Weights of a small GPT-style language model, trained from scratch on English Wikipedia.
Size: 21 layers, width 384, 12 heads of 32 (3 for keys and values), 35.7M parameters.
Training: a variant of Muon for these matrices, 287M tokens, 8753 steps.
Each number is 128 + 24 x the weight over its row's rms, rounded and kept within 0 to 255. Layers, rows and columns count from 0. Numbers have three digits each. The size before them is the row's rms in percent of the matrix's.

# layer 3 MLP gate, 1024x384, rms 0.123, rows 147-195, columns 288-383
102:142124133124129109147150145124124138126144159143126105103115124151156151164174135125152106137152125150119081137126140153138153151099166113106102157146113120144109087109183126151092144104130115100068110132178131136140109137109126145137120151104185149157129105133147153148116191112091094116
101:111115077098106103107115107112123137176124143126154157095116103154141133168136117119109157114105159093168108136097126154099162124124140134146110131137158123165100123109107120143154161114118145114103140117160146110115094127143123109137124119112151136103094130107104119153146112104116100166
102:126105116133120126105143131119110162154084149092097079111113173096110095156123138118178106115124145098161153156132115156127137124154139138170115132083165106088164148099114151113131139135115111142089131134176147158160095130093106096106166104122167091139136140122111120126138188134107170121
095:136151099111149125126149141128133085129135128159106150142117098148130104090123134103155130135135141105130149145159116149128137148155149117130151142114158134186123130182117183145128083140159150171125181127143147154121130144095068127165119158116133138129120130175115121119154137112108161151
097:132144139144096105121127126137175188154162145129137149112130114091162156120152072131137090151111134118128135131157125172136147093144120088146185128128111153123156102138100139129125150097139077128102107154141101157122136092128122156084109153132146148147144115141099124132148069132106139126
097:118142139158119095153133113112116106161137138147112091143114132115139154133112156148111144145127121111119125116178121093126160093115127119103132129171136097129119133158132101151150137098093103105136112147164141149183163145104151092092102131075132153112102143120138124109136129103161123144
096:100113108126150095103109182115161098118107107150117097149108092131121155110153095133132131146141136091096123186139096124136095192142113107090133122140172129106094157118103098149088114131138165122131139167140139116117125137123123148157127120166110112179110154136120144162142111135143140139
095:145133136173121147125131156119134119117103131126124127172129169139115193127138104154097094151112143130126159145126138126115111104110124142127137151133119167155109122087163146104110128172112115177143113127104164138148116147116106123152124131094158096169105093173122171157106096090146102139
095:139147099124156109138103122131137144115103118130123115133175141114161106094118128118163138152124128154104119136137129129149142065177103158105106151098103165110095117164133122127146123133131107121151110098143152105096127083105087108164122105142100118118152116118141141140151117120153172097
098:147127111154111133130131084124122137139097150132129115125112124085147079149114201121089131087097097107114101155130190166132117131118159113124167126160107098136120109088117165135175122123178132127079158120136151105097105112114136127149167184141126116109205087128114107134130097136128094172
102:134152124086134089104129121135148144160125106089106118105096131105107099140102127151151130110138136139072143135152136123131117118134101142125105123158133131102119151094161112092157122091131094083134100146100157150137082104131145099101111122110127132096134096133144143138074142155161120089
099:143142138096144136151103132098071134145139171138139107143149116105166132150122120120103121119130128076122111112118126175101135124124140148110134115131130149134114163174124143153121107140117111133097137136142149137132147141173115147153075084127150147105089129124150116114134062149130135098
096:146129101139103132080128174107156126108157135114131126129091124089138121131152094140155132145124124156072132166110136145121176101138165137133117150138134146129076143146159151125118096150117112168115146200143109081111101151152157111154141150132166104110109142139147133154088107151145092171
100:140136114125130133086109130123128153145096131130132136175120094124131094153144131100111157125124122076174160131134112117131099146156168163128085050121141120138161178119172118141130155122126116138127139146119136095138130111168082160140167108116120144120106147128150131119093068104111116093
102:152111135117174145151091148136147153146074120109126100081114128133123146164158125150109139119129098118143125127116138108128159151123143113151124120130132119062110111116111151133123115108142136127129073092153153106125110169116059123108115143081130128155151110115099134099132109100098127124
106:096149129094131114106152106132153128132129114191094121117125160100158134095145117135113143117093107133127154109136144117148143099115096133136132162149119142105103132137116127133085140144169160165163171110128097135113110114138089147123100112123129163136134129082170084139093136095127123146
098:093131104130128115107101143149083144112111123112097159141139123151098134162155112084131141085121097132121151148119094088142102123135165126116101123150127087137116147156106131140109101128159087121102152107125150101136152144138120135139136132121129111106142144150138098118112133118145141168
097:127098161153156126105123115146135115119129187104151153118086112188124137131115168107081137127150117143086127130136138157170135115139142097119144099125127145123098173140105126157127162103136106129118157123133100085102129126118129135143107167117121136086116129192136149132148109074144122142
101:154141118142118107135110109119102129127110130135107134119145123108139132111148131125118156114103102073102120130151099103122128126128126147102116135167160076097128112082106109140103121145130130128171136129158146154124069139107125101097133122158171159114103138153150109122084133113097107122
100:131140121115184105122138118161095117132100161164134102143108146104124127193127152134102132151150113122182111163102104086170080107132128146092131113136149119137140147121124160130085095095116145137086131134129125135123125101117133120148106154104129132151134119084092120137151092126126122162
101:136104151136104113106117142144095099149143155170131146168117115131120130120105103135104151154134144081156111136164134135132147151165110115184109101169147102159124164127125107133139098095114148110112115114140102125110092148146117135124163149129118098115090128095125166110162158135149125115
105:125109135134146078135106126109136120152070141112142139143137116156127163164133125102093141108133139107089158141149128112079117145146092135153162121100087124165127169105166121143170128067089117092168107132143162153145082123115139105127189097144161078152153150120110088149128113122132107140
107:149143103125124135092113159120118114108094134162138133089107164103132218120100112135106135153102141157122150108158131139120113133139115163084141120109106113104123132096134109144183095138140098148132143139132140132150139115132141132149123112134137118119087151114111109097106142110158128115
098:138131110114127121123138177137131134125143125125144103137126140119111121130151117081105140142098142117130127112135160102092162094138122141164071100109136158114141151135135119160111126162141113095102078139128151139113140083143146129145137113069100141194155145159102145119135152109080090104
097:116157095121145081129126139167106175152084090122092152141131167138125123149155102097113144136079132124121168145132126120133124147191170175106100144091097104111125162123162138092129141147133115141115160106142140107074129130166162125134152100122141162138079135123077129152149165074117133106
099:097141123137105129103145170130169124103123133176125131146132143070110125156092096122148091145087149150131101160130135130101138134153104108183141131149128131126138147129092155174098085142116111118175094097112131146143142146057179121154091120119139092175113143139071095154135115151135128162
102:123150087089155116117104128106098141138117108131119122184133106142101099137131148099133148116129135161088150098131083101132120118065099130127154171142181087123093132144109122144135117128119156121104133059154133143118119140104120135159131138085123101116139167103169132157103140127106109101
101:148127119130155138187144147143082128109119148124106126140147088128101121138126106094106094141137160150130171104146133087100165140077149146105121147145131110071114137120108135154094158118175130138100135123146128152131122148150144112186138115112065121146144148144098133118105148109123130115
094:097144150118173139130141134124121157081135126106113142124124150157132158143156085163150106157166132142121157121112126108140132093139115109119113133138135093120177166094117134107100100166139087107157096092125114127101193141167135179141107122073120124128140153085159139141163112125145115137
101:107089099139139133121099122146164151126131160160089096129114146123166135164141110116090146159105127106114137146119136127127147125108117122145130141156120110150113159131097110186088127166114141096192064142109119136112105094112107114106130126118150142140145118136123094129095088109141144144
098:113172131188117113097132096141142141090150132139118079113144144101129129156130115128119153125117092158145109137122174093106136152135114117132124130154144169132141083121124094099141156129162185097121189082160164166110093139163152142098109099154124128154192168172160106136103129162116123116
103:070086140127117098152110050074112128104119169077084138121131109114149163147131111162145135126111131113115127121117160144159135159137151133128129114121170094074138101120138110139105114155114153114143118130084133140139136127113132139104114103130074135129087146148154111122141122131099129143
102:114086117164113125162145146110154112149100097151134129138118115128136113134109104084161148153116101139096096139092105142157119134166105156131142114107151084123131148176121144100131174123114115113086192104122125128148127118155134142118155154130137119091128135112111062084113105130132146120
097:077140186150139161114142122119146107109116108089137129110113131119116153142102121099117128144131109088150123146157116131125112137130088133098142107144151143125128105101128141098084159135120124161115124116072158120114139106144113090178141104093170070128123101124089124119121150155093161133
102:113131113115131172139136146111129112182143155157125094123120156138170114118149184155180095137116164146141141118159106109122117122151118128129130141116107131133143173137163083109159116118094135124144124099100154157149151119103169095181112139102100090153129158140132150134138154138133087147
102:086149124136160129184131145147117119113123162143152118143149131117105096137142133152129109112130138094140139125145074091128100147091121106101107094124156121126135125158098142105099121131155143126172114127105167123139137132141130159138088114148126143141160139141157115119155141166099144138
098:124119160171117109123147116159120141129105152151122148115140131153155108089107131110159096149112182099099138087079170162146143148139106162151149119141139138129122143121116150104147094123164148120101159121138109157166146134115113120105091128154131126127134132110133138126108151137162104108
107:099146142156128089115122168131096137124099112119108165104123110148160078139143130110128143085124102129143103124097137103131094141162097125098137178140107148096122099151126144141140133159078124109137108144166134137166074132135150094110162164147103123134095171132140151153123126098124139167
098:166136134101152140131138162116144130115129126145115099108125098139096152127158168149082140088146123130130124142181114147110143079122144190127123103127132147148115112112152113093122146146107123123101123189124136114107123137154132133167109143141131149082149112157088105120102118141099108117
095:163121106125091110090107105149136122159115096128120135120105113129163143140106114142123084150106150131115144135098171148180078086128139138136187134127124142163158143143116124126140115136142143141177124117129105098103143110107168126145146167124122129122090120157132106109147162106171118143
097:125116145148109160130096151123106151130133113110142129081131133101061080120137136157087186154133116176123106150123142135108104143137122145129146127139186154108109144110127118138162196159123131116136139153126132181125124193175129126131124134120121099123178124107166115156137099097182126169
105:107103144138169104098133111063135141114123136126115129166116142134088113090124093132142140139144118110144122141124119098069119081123151146130162134128110152148120113142086161149172078108122106122168095148095210120101129125155106111133152149118113073076111134142140106116135123112145140160
095:122094131132152113125143165092097098137098142144106178104141105094086122106109130123121109157136120115093131096133105117108147077131114122162128106109126155141106131150191129144134087117120183129180135108091116163106127091087147137176115123157131140071109164103163091074101132113122102145
103:116118172118147112138122094118131116134124093129163112127127085136154132140134120111108116139131090130126093154111124145123119125113110142114098115141118148163155157087109138091109157158132172115116142099115151104075107128163084167155115140161117113132122119123122123140123100150141132127
095:140124106099134154191147100137144160168108128145127088147095136122165137170120079109101130161118161104091132098154165119134122078153135097148099151127102112158123108128142118108106096109164156108124111147121118145064162156110135089126120138160102097139157092097130131080184097121170139151
103:112162111114155093136138134134126133096137118086120140185136143124115186092160109094137122150127104094147144146105091142127150116086090144133138143140117117115120118137111136134123135113159129161109156142179120111113133158133118144121155110157124084141127128152121133170141095148129125100
095:126107159131171108145169124143143127152157178136120129110097130092151189165166128121163148129114124081130129104103170140127140111132095147156141112110131130141135108132160095125139179093146133109111106154149160119137090144119137138093136127117134125140146114156086152070139165101106105162
106:104150123157141198105127131095141086139133084146150137139107196120087116119098137080119144072106118113110101094149139112143105113141122183114135153114098092118127142137161107144147121144116103108127118140129116093119113113110168167167135161115132102099162156165103145148123127096101142110
097:130144134101146103066141102142070127167163122121128145136109145154108154108136147110131133138088094163144145117104128144071137145083122143152114066092143116135135076134078113128114106176092150126068120129124173155112108167138158086124159150131152145083125108135129114117142114138057092128
# layer 3 MLP up, 1024x384, rms 0.122, rows 147-194, columns 288-383
110:111101141154099133106123134111111123091088153145107144125156150091136145120118134135141104150108132142121070170116135166121163121143159130122133166098108175112113097133146125134136151082136167104138138128147081121144089163128114144106131154097180124123110089154132166119114150141095113155
102:111156164148180145119105146152188134145137118075121138104118173137105104153111119143140146086145136119149112120045130072121167142143107105175116102142118101131153092116099134146096120149118155134126097099136150129105107135166102166121164148110113156117154090134148108113111087128126155166
104:104094065163168158074120163126125148108111129128143112138116178120113111128121074157117080090128142117106151114164134146107123160136137095101154085070132130127126126127140161141115157137172154140147130145193144151133148118143134185112098135115124171136131137128132167119110133141083103102
097:111113172104140118134116124130118124153126107123164120138138108068123109100168149141164124108075129147122092146163132116102101178142145152110081123099094111124118102112127101126092139109169141092159116109097137127151104093106111136128120133175125130137112161123112131130137157114116158111
097:140157142118138095131060101144170132132138159154165131129140125150114164136127162157163117106177109089164145126137137128165155160132103192116126126118145128187132163154113088075084140117122144138133103109116122138162141121134179131115124122102131106138141135123121130128110128118109139148
100:133122153086183146123132141140160130134139136136174116178132161135123139095098151145126131113098117095114128118101116134136116129147136155107146149152190092160104107143100143110100141104138157171095153129115110129115129142121096096097107213113122142157151121101134143102131174113115113065
097:138136087081123155120107095155117098142121128099095142152132115132122117152129101138121160131137096124109098127176150075097134091166167091136113126135139130077085155121137116161124111168150111125123139156107138125138157132170098129177114122155086126131122097091152143155129082090104125105
093:115133142120140137092143133113138122134113126085127182173109086116123180111131118116129116120112156118110116131139165091109098120101133123118176150119160142144126184103165121126134103112117153149141094168097194070095094127125137090132122125096128166163142118162089168154137113127209165104
095:125098103123135136126088122159110111152112111107115138137086153113122123162107123098119138084109120112131146155142173073115129111144161110164102143153149129112164119108141138123135119116136152122117127131134122124169188153132134118115121127066088107136156173184141128170128129102118109113
101:130138148130121118150141110128183118119138066143113159131140088118115125090140175163118092138135121131139132174091116129141156091104143111111112155135139151140145150120140119124151114135091129123146097131109096151131139105119145146152097075143139131144097164146101151095166154111131090134
100:118119093105145117111098123114116153152111147135148144152117137161099106109111165114077160164128117137131152111117097125138062156177120120132112098113101085122130147193127135120133157116155129134105093110162127148137152125083126120121117124148154120136118100144122100103154154150158150141
099:121086135162101090134142189151157129182138111095129113117120131121154143124174108157129097121131137133142127143120129134168157157101085141143138159140111178123129116176145123116145096098144162147158174133102126108174111155142087113128099118068125116127170121151077127109117158114143077121
095:089111151114136173120129083106131122084085115144108096104115104105166126126126114123119165120154139164194141160146135148141163088141125105128173126102133131160091124158136114163128116107094107112131092124129093105138091150159124175116136126108097117153113164119121092118148145119117138139
103:140143135138141107123129122092147086133151147161118138137097141101128111105149147121146111130112128141121092086171095159116114122096105115119166133143141142129089079118123151178102137132088132142168146184127133182168125113140179147152129102104160119133129158170148107123132109138156131095
098:145163127162122118095046164144159117136122133181155131129096111092137116110115125148175124115121161108114135152130116113119112125167137121133145116126108149123113113121117150171141129111138122112083124120131113054099113139129118133144158132103161091119154157143130139138118109078125157160
106:149150141124131146121132141144148137126102124173108140107116138114121116109120125129100121128123112119126180148155082126126147113131090124098123154139147149153120133139144142117096095132177168134138100149110118112123091160130100135157126145140148126173142112104149098141146100069143085123
095:168127143115157137140112177106115127129170105125139122162133108141108083096102089125104116094105113137154110129112068049129093109145141142108142069162159108103109111098151121122163143135124104174158156138120112086153088101121102169134087151114140128149097125135122148172154139158074116079
095:122121162127154112099160136133090140138102141120140147123139088131145122148141145087116132111115098128153150163158103112106102116098115162097120108110111124118126129108113144099153154145131109105120132151117120138153093105124102123171167126166097091136097102117110133158170131116139113147
100:147138092111117098149149117139107112116145129126086170136164106092129107125159116120090167090092150144109140118155115091151112100120086153125100096154135126143107125095067153137139102153079113130141142137179077137139094152125192158125113128107119165105124144124153139137154107137148166122
103:116130140145133149112122109110128148139113071147123085158120120109144145113125143148132141162119115128152103162084104098111137098149156117168116102128175112166125115161124079110134139064116117144116149134135098154152117153141134085136110085163150128139147124091139133137193094153119087199
097:156146127126111105139155152105126155113099132141112146189135103174082147119132108136164128143151131149171152175121069130160129135114140157142151112117126160145079101135144131135170089135128132124159144145119149091154140105106152079181119121115114127110157118131107105097143125109108094087
098:099104137175087157146076115102152050124162118169127131110165145124131141136101131171160150159145129151116133138121108169169177132112136135119102136122111174099091080132128163138137152175157090162166144159087121115104131151135132144133078155117142155123129130111135125140136187104117127074
104:181124110128166110145149127124165095141140137125133163126135122128080158081101194130148129118187134154131099129151090128077089133128124122130129088130124113099090127106165148173155116161158122159151120168109149150111156092134142130147152126135163134122122179175135115123145145153103126099
103:116144154129103119153114090124112118152137168140159164145155128120153109072132123166132160108150120120144160117108084131107136126147156119108147114156146163114094120140146116094147153161129157129133156125128129147140091121131157154158121122127108143171137081130123109123133116092124142143
100:126166117110131181100083124127133123132102151100136118125121108113142118137158104147121101159158146130110128112111091144104090130100115095180116184127131161134090136128113116151126101109116162145155088092106167133166125096131083123113129148110151146115166132132148129111120159164131111149
105:101141154099121122123135112146129108120097126127141129118147154126159125157152154133122139127111152119140144126133101112085134163126123123118126103111133111158105111147113120102121142140127101121110140171178147146127129133156097112101175147134156173138128166116170112077106178111082092088
098:145112118113138119127104164120143104081108136139104096132173107196133114097125131103105164102107113173073124092127136144115138118116152141158164141098112145164105121152123150121097153148139174116130085158120133121137151144136109137119149120106081110157132110113117144124152110108138139111
096:171108100136123139143123147105143122091131146099062134103120153178139164137110105147100154153116145121166174119121166136126124116111136196125153151140100140089115094123139140104137118087102128157135138105108116124141132152105129146138146129134087107131120115126119111108109125148126109112
102:133165101111144136081144135096135106118147086138142123157168119116092080079105163131162089050133173117122077112102130132130159135127131133160142119119104140119148088143134140090155109147114157112128107116145143146078117102104125137134149100123121178096096108136132114158124176080125117137
098:122091181117121099129076112159112139135117120116180113124156122115111147117158134087124145115093121108081131117079169101145180138166141092121146110115104107144112106115104142096102156143092119109149111112101132160151144143130161140103172140110105159111137134110180133165125106104116138132
094:144117127162113079067125134125187160140132149124114111149149170155131113105124172155097130141154151144122084145100163123167153113137145138161145162164158126104110118099075138132138154121116150157088168094137179107113099122131123108096140124149159117106178118087137121096149140155155120106
101:165105125115118148101144116126144155129098192098118115121124144109133158121162109122161143144112162192119110112085138107136107112121151149111130134152129166099146128138111145143147123092111122116144139079119123116120175154085124129124114153129097118147130105135138111112109108163126141138
102:134177138168074142102156124165171151099123112126089169104126156122134103170118136134094075144136115134130139119118133114156100114151101062144168137159122110107122096131125135118082116083126146137148162145139095162135141121114120103102125121118094170107171173063126189086176138135161154135
101:110148135119135132130105097122083159153156138120156130132146118176122165103127118080124168105151143137166168160132123097144111146139186098146175128126143115140108116144153089084128078135164110084127145122110101159189121144108164122095108089137109150134185157135123125137124135086140103118
101:101137137150096124127134110137065115132125147117159128160121129155144107127092112142134132147121098157126142142186115139127143140112155110174109141143128096141095075127137139102110121147145105103127129117084140114156150198142148160071107173147136146134125140101140100195143104096175134127
098:120106107102119121094128139141130161151103090124095171108095112117119144124100129132081128156098099158168088138114127139093074143145140136154153145136135123102151126142109135123123137107165168118090198132113120134152165164120148112115144107159136125141133113148128077126105125119105120083
099:172115144132140078111144120113150156138158127126128079067122131135149066184114129126118162135113129103089174157132176132170136119146099135106149094128110103115143111099136171108135094101111135091173148152129127160082131103142110117113149079179112143125134128163135121119137135116130166124
107:111156134091178166115119094123134062111101164114173154125092132128159149130102127148150099154130167131133118128167099133105188117119150113123139076097124138133120109114090125137104113129170158119125111153114143144134147156145133145130101121102125136154109120162098115103114143117161130104
099:144106129086128086156131103101113137127122066141121138120143132134122134126179124107157171080135122168117104136095123135149119120084143200147157120148155115096138172132126124091126111094127101070180136127132120119102116128126121150131142105152147076120113114129127089106126108112105111166
098:157101094148143107134132124162154159133168094125172135167115142085127130167159139120098089139104132140097141154097141118190125146112114136115150106113174121129147166151093087133131131099122146140152147140156136123109176123067143152124166103150131132141144104145120122103153131166206141175
095:154066116128135120141117112140083135116148126150082122168138121141154130120126083120147134141132079137114091144144163124109132077126131139146169093121145132179133151121136119120139119134150152139124153156072122124143110141165140152131145103159108127179100092114142119131144163135129141139
096:126110168097180107097113169148161114112117104103078134129131112117121141066194137179126120165152111107155149133131107111110104125105161153116142079114120153151122103156135116113169146082098077117148119139117147137159118096100140075143113115134166108143089106122127105113141110126130154155
093:143137176094135149100114131116127086102123143144148153123128158109119158106123116119126068068132094103137092102109141104110159098138127143111114151124141103096096094112186100116141130118183149127127149157132129099178107120193141111162120117144133125131151155101149129152106116135147104073
106:152099156142121137142157147126131139164118125158164139135140107180150105095151156123116116113090141105125085129124148153145096135073119141104134126122142159138098147090094141108125104161130137090116115112067137133099114073119136131147126115160155124134133127100143129104176141102156153191
096:147121133118139107116138134128089109150153116166137136134135159104153139107138148139154146142111130134088106181124132116143141135159078110140142146096099114106149152072157170148170166151180092133120094149183103142147089144134136127140099143110108169148136223143152137182100111133103158143
102:122107116121145110138102150104118147151092126150094099132109119101178148124136077108123143105063171146157121144151140124142140118128096153113146109168093086113143123153112151117102183122144126134113131112179140128146152084134113143151161172110122135111115188111140102103153140105128094130
098:139128105116092148118129119109070104140113115175143110153145181119101139139101148115091096127162128125115117158123149157120109164145143118098132154106104096137137138139168110111140097135137128143130179143154125108137149084171129116190126147095125129107130116107103103142081158122124119125
104:170123109096125121150105145120143129112141083147130128121149098098108147143098088129119131148141110142146131156113149133130129127118094122152112100101139071130133150143153122136131152125144117118070125118101131163094111165149121126105131120156101105100126157109103154082217098136110132132
# layer 3 MLP down (transposed), 1024x384, rms 0.176, rows 147-194, columns 288-383
100:115154125152134103140181138130129139103119154145080145112139115115136115084153122134126076107127091154122119145105132110135154114189143139120133120110103121181098153167137101131089124092152114086158096089123099120100114098115149125116127138147141163131122135091116099106154123119082117155
103:132105082143112118128102103151091143111114098098139164121106105123110127105177115130105160144067149137148141135125123168092094115103096166125130114150169085161161115123159175099105183137165138142113163073181092146118124160154094115147109133144135134143113148113138146114146116118128146141
105:133114141119105103133150128121154126131079129170171134075107141126138134116126097104105114124121137125132139123169112119133116140126082086113144132107106135143198116117140122078130126132115141157121133162135093117164152115137125125125100162135111117118100140117132133095087123160151127133
098:118132113120142113132133107149112124114134124161104110135112141150132116117156153118136123095095138136145079151119129104130107071095141108148114136139145107112074085134135114153097168102127148102174136142170106135111103092133117181116105162115114106110117142110158102127150110076150151140
095:164086083171136137135171167102148136143134129122141120170108142104138139144148151106147117129136116163106059099170113129145131120099094105132194116131120145144209093110150140126128153138115113128134136164158116152143130109168104176168073105105157108105125125150126128097163148110149138123
100:078138084104102136148113119114127095085126096122162146134138124114131088153126133123128077133096093123103117091118115144143119119159202104125156132145187155058126146048124124108103115110148103107119099143119154056136137168139157120105112100114112100105125131158129136147127118156155137113
099:129160096105125126073123101174143106092111115129161156143134109164117094153130091109161097134157121150106138111143107088109153101147146138123104116122133154134168143118118175107149109131137113146146145118083135149102179115142110103159138138122149140098117099129089086157130095123128124106
094:136173084159101154110165124134152150143093138100108096165132119109164129120154136156079105122116112190114098092090143138137123164088167149145103157121123130147076131094165164130131092136131153138138115145125145101131161124137137119140120165105156174141121134148138117148154108144128154128
097:148096131157101118135142094148117117126133145133114121101128130133148139089133143106140171079108149134154165112143110101098147109164134135106145109121140123205107121175191094144126072107131183121101119129095133164132125133093107158174140118150105130128152088131141139148102105140112104147
097:131103082122179146157130123084108145143112130147096117136145181141104112101123123149076099168091138136154148146095110142138124162095142133128152137174074133116103131138140134130085137125088133130136116111135163180132170110125078161126139145100139137099113176149105128155148118129149076142
097:128103127103155121149098109144127157107115143116115101116165094109128127150154126141116168179193137123129111154148134130084107116139119132090152135085129132126113104104109189185138163155095095112114175132140141127109074142131137104111148131097109124074131162117162115128143086122137149133
098:157144137112097191124112113105132091150118091085167105111172109109121160145092086111124135141108133114161121118134106165105133129095104109142132104113088087116104125145145132161063113153134113128126122112098084108112120128106140099093160146144122173145113103096125122122159166140117122114
097:119160119145167126127129170125085125154159154148106145127147151158148165106108112097117086085113124056118119136110140140111118157078124158098141132104125165083131115162119103119143144129119128124137137102114095104165115099134098112121094156127119107160140111117166171097088123106111095116
103:112111107118128072126162088125108079105130160168118111129167098113138164135069134165105089144093087120134114146143181128107134145135105132098112095140150114115130152108144140144151156101126114112167169135158132144087148117167133147163123146143140144167098126154147145118137093156139090103
101:116132152118188088121142156130137137091130123134149157089131099133140125115124115128107136133157166153125141134114100173083149111151133112137147156161113093150155158136105113112096164076182128149122148125104156119118129118167118158172136107106156137172142140120092165136129105117096127110
096:144188000134119136119166135129137127118114105104144147149149110107152086167157146140134116145101116137153104116116082105126137171123118114142146163119102130147109083142120095140099146128102142150135134110120130118114139117096119162117128097098161171112151149132142067124128103128129146141
099:090130115124094175091106124127121166098134133133130138135152139132105139108168150146181116060111170167151136093122108155135106103145120165122141142127143092121154151124164103077128146138079118096171098081117155104139117112107167113097176108085098154125144107133131097141144147150159086094
099:081132117177126147135120149109137097127120147081122100147136139073116162108125129114148136123117122102091113072133115163109103130127163121147129134149136137122147066112113113139144075125097107189155126149146106134130126113149118089107137097150150090110158097130161146115131149133112151139
099:106140084175185137112186111114117140127205113204139148115148125083122103090159122146089110111127128153109107086107128131126098106117128141117108089150111130131152110170138126100135158136121103098102157128135075130108108150104147110164128094085175133123143137130135148131163100142101208125
100:110138134130121145128122088153114141142092107136082097124103113110112115145142130158114121147115128154102167151162118135086131126117133107128111156154134078126122124136103150128098129147110146111114115104148134118144112114124121148138123164156155162117095121124137152115177109120123084096
098:156151103172119144120133142122107128113108116113150132136106121170100139169118102190130127106155127140151142153137132203069132121134138124124075142118108115116179139170136134165117160123118164116092131112073143153070144161152125112135124150101109151151119130139149131104143123114128125181
099:084131192170140185120147159102130123105133105121116140107110122138141113123144104104120118142172139122141121132114128174143141101099120150115133077110069158162131144123188079110113110140127138145122124127095115124166131141127094174155094140166141147142150121127128127119130113162166167153
105:110114149098101125159164096105099086115147135098145156107129094109129226113134129104108107170163081145138081099137133146164134153115111131132156119111109173105112101143144132112109139166117134127127153148117140142113161096158056111129094112144127153122110174133132117143158122124154134102
098:085158130133139097157157117099073153127137161115117149181160174146161093095125112135145164092166141103103152135119088124152142143134134144151123097145107133167127142100116106105145123130113056145107165080119107079138131119133175148116099098126145135131107119117180179111138127145144148155
101:137146154139136090100131114144116139108129105096117116109083116103154146139130123135125095154128164120138162110130123118128164139117132106084112115160144122136122109151169159137117107142089147122150106145149174131132134079115131119165145157086125125124101067099091134127100119149150129087
102:147128151123117109131116097123104104129143090130106147129119120149126113145173144135113112150103117174147137125141114117100092138181131101091155095137090127132162150092095082122137143134144130108141099139144148132161126084123152114121110139153099141101179109146151129112127121092125118118
098:130140124146128140113104111130155105114144081130129140117079111143136168138084133133144105073113130100151122082130093145143117113107104133094165134140099104103083171112188138120095155102134112084158104101151102136083104134122115158167139128140165122165074142134136117124129103170135118117
102:138129121115115142137177125129141102176147119111150120137131077121101096136108170117124113158186131140133150120100158115120162126130135119160147122143131129078180146118143141138088081140102137178114124121127145145148126137115117136140116159169150156096142124142163146107141141140151109129
099:124115169094146144145127130101152104064172126137157131137110139114111126109145149154086114165141142122140120136136113094163157174131155133137142090111120120131127102146183088111123164130084108106128157142116147106113108100106104117103144075100121107168154102099130124123109094095108162134
099:145141143109156151125136160156153118093130101109144141156103110141097139122175144106140112091069169163168116133111103155096144115137160177142129117176147163132111139096156132096145164113117095165115161115098076143108126163125142110124124121149127162160114161159151129150150166174080130111
094:127117176132104123120140137138121146139128113162106123118139131109145141097152157129141118175158116109121129085128122132143111136116138140132112115159140164165106125132109133182118112092138140140111115078134179107133109133142104102111110172111145106150090165130125146147128153119110095153
101:144150180110109140116140059090125109132134126114177125178098148132138130149096106111129152088104149133137109082153146132124140145143125163173126119160111084118157116144120145135101151110091123125143142132088145172115124121113065127096104073172139128154165149138137123096102124148123119136
101:126143117120152148112130103135146149128079121162121133151109089137138082114129152091148144151071165135131138113141145150181137125107149099082156097091111136120099138157118129112106171147144144129137144112079120131139114118130172112136121115115114109133126150075168149131143138119165103126
102:138156087145157109133126114155114123158142141178167109104111104109156112127112130125123154103163128162134134125086161134086138141116149179095098078142165109117145086141153114163122150147171130110134166130129134168121169136110115132120126151105109146101157144138146115091141113143110121143
101:146101145168131154134149132140135164131175090130150135093132134162116190128160121155134121141138155140101130153164111087127149131130071118116172113127149132132112152153119134122119102096139118091115082115132099144055136122128108156102120139145094104154147061162132184077101102103099097157
102:149108138157126128151139153148108148127169139163151159158180121186115115104133138144124147124154141120146087130092116114093087155119088085127104119068138087093102100123098143100111123147140109118147093102094150110135171099136141093125118115164143112117134148087133078116119104126150144096
099:104132138090128126155141113105163110124082164097138144134107145116143112153146116154116145155082116150109132138134099151136124060145164132155099160164198111141088124090137124139135127113155146137155138173121178157142140102135124134084135133130134104140138132112139124080164135125134152106
104:093141156149107097110138114097134109109109067117137114120096086136103149175120140122109114146111142160127113170142141151143138136118120146108087145126137097173092103099084160088107131089152109118126110154108116106101134113104113130111113099129143132126124093164137114071091131110116141165
098:121112125137107109150126132112143100120154111147106120126154121112099097122130115154162123174157120085153127148083128142086167131124138126110138116111125108104149157169136130088096090116166158079147127118164108110103137118101166126071146129151133092117114100133143147105142176123135093137
103:147069124103133113077159117128111166090155121116106123164098143115103130136130135163195121137156143100116117154111142121116153142160118125093108133151138145167132127132132121154128116114153120134112135099121174152140165079103170143139128142153152114168159070123103113122108151131135135127
097:124094105143124106162187134116103093153157146116128116104141115116118093120125116135155141166105117137118169100165128121106112159167152102115112124159172139160087150138145122075145152156149144158130129128128119115153134147150096130122135146125120129148124147128125100175094126127119117099
096:134127175151119122086136093153102153109139120162152126138086170126121181153137133147066106137116166148074160107137139110124140121116125169100119110085109115100137109109164122114172144163138115108125170130117125146093117136144148093130158127114158111138114119129119110083132132125174104152
094:140160131117098136165077098121136175146119126129118137144090148145132169130130169137109124153114102112131107191148104126110139105114110118146108095119132114092072081114144117166131152132153133097172122148131145084158118165161149160167131116125122119169112134118093087128159139100123125101
103:149142098173118124163136099140152147108106119166087147131153123174135151157129170148122140123127112106153125109102125156091122133143137157131136144095146139107121134104112128141126121126144136069141080146140128097160154090101113144167095153082097161141166099123114099095135122104158126130
096:095141112146129170159141139142102118130100110155107091159121127127134133118119119089142088108080132148160104134109127172116145115132097136135130129098136150188142104147137133106137136148134126149108098125123109126084143128135085142166073191153140139087117048152127123107155076136131117141
106:100128138169122126118139131102159147108125098125129136146176132122134100139106163147127153143144142183129141118117141139179132177159103130131147139117110143154119073152097119112142123133130077132182137107091144135186154111179157087149134126100118132150159123155124142149101124115103104108
095:101105128129110114084135120109137144135135085127106116146171104118078083129096144127137163169134102136187123094125119106138105111088172116124129103161125085169166148162140132137106150136090129130136127171107108133126162120131108159131127133150157161099132162158184139150138128126160149071
102:117125110123097157146102098127131137148093124107136137146150123115103187163090096140123129111110136160088113122144129148127137121161053102142168108123121073116108194139125153118173113117192087116102153120123073126158106167159151107140109118108120140119113153140113148170122102143136124139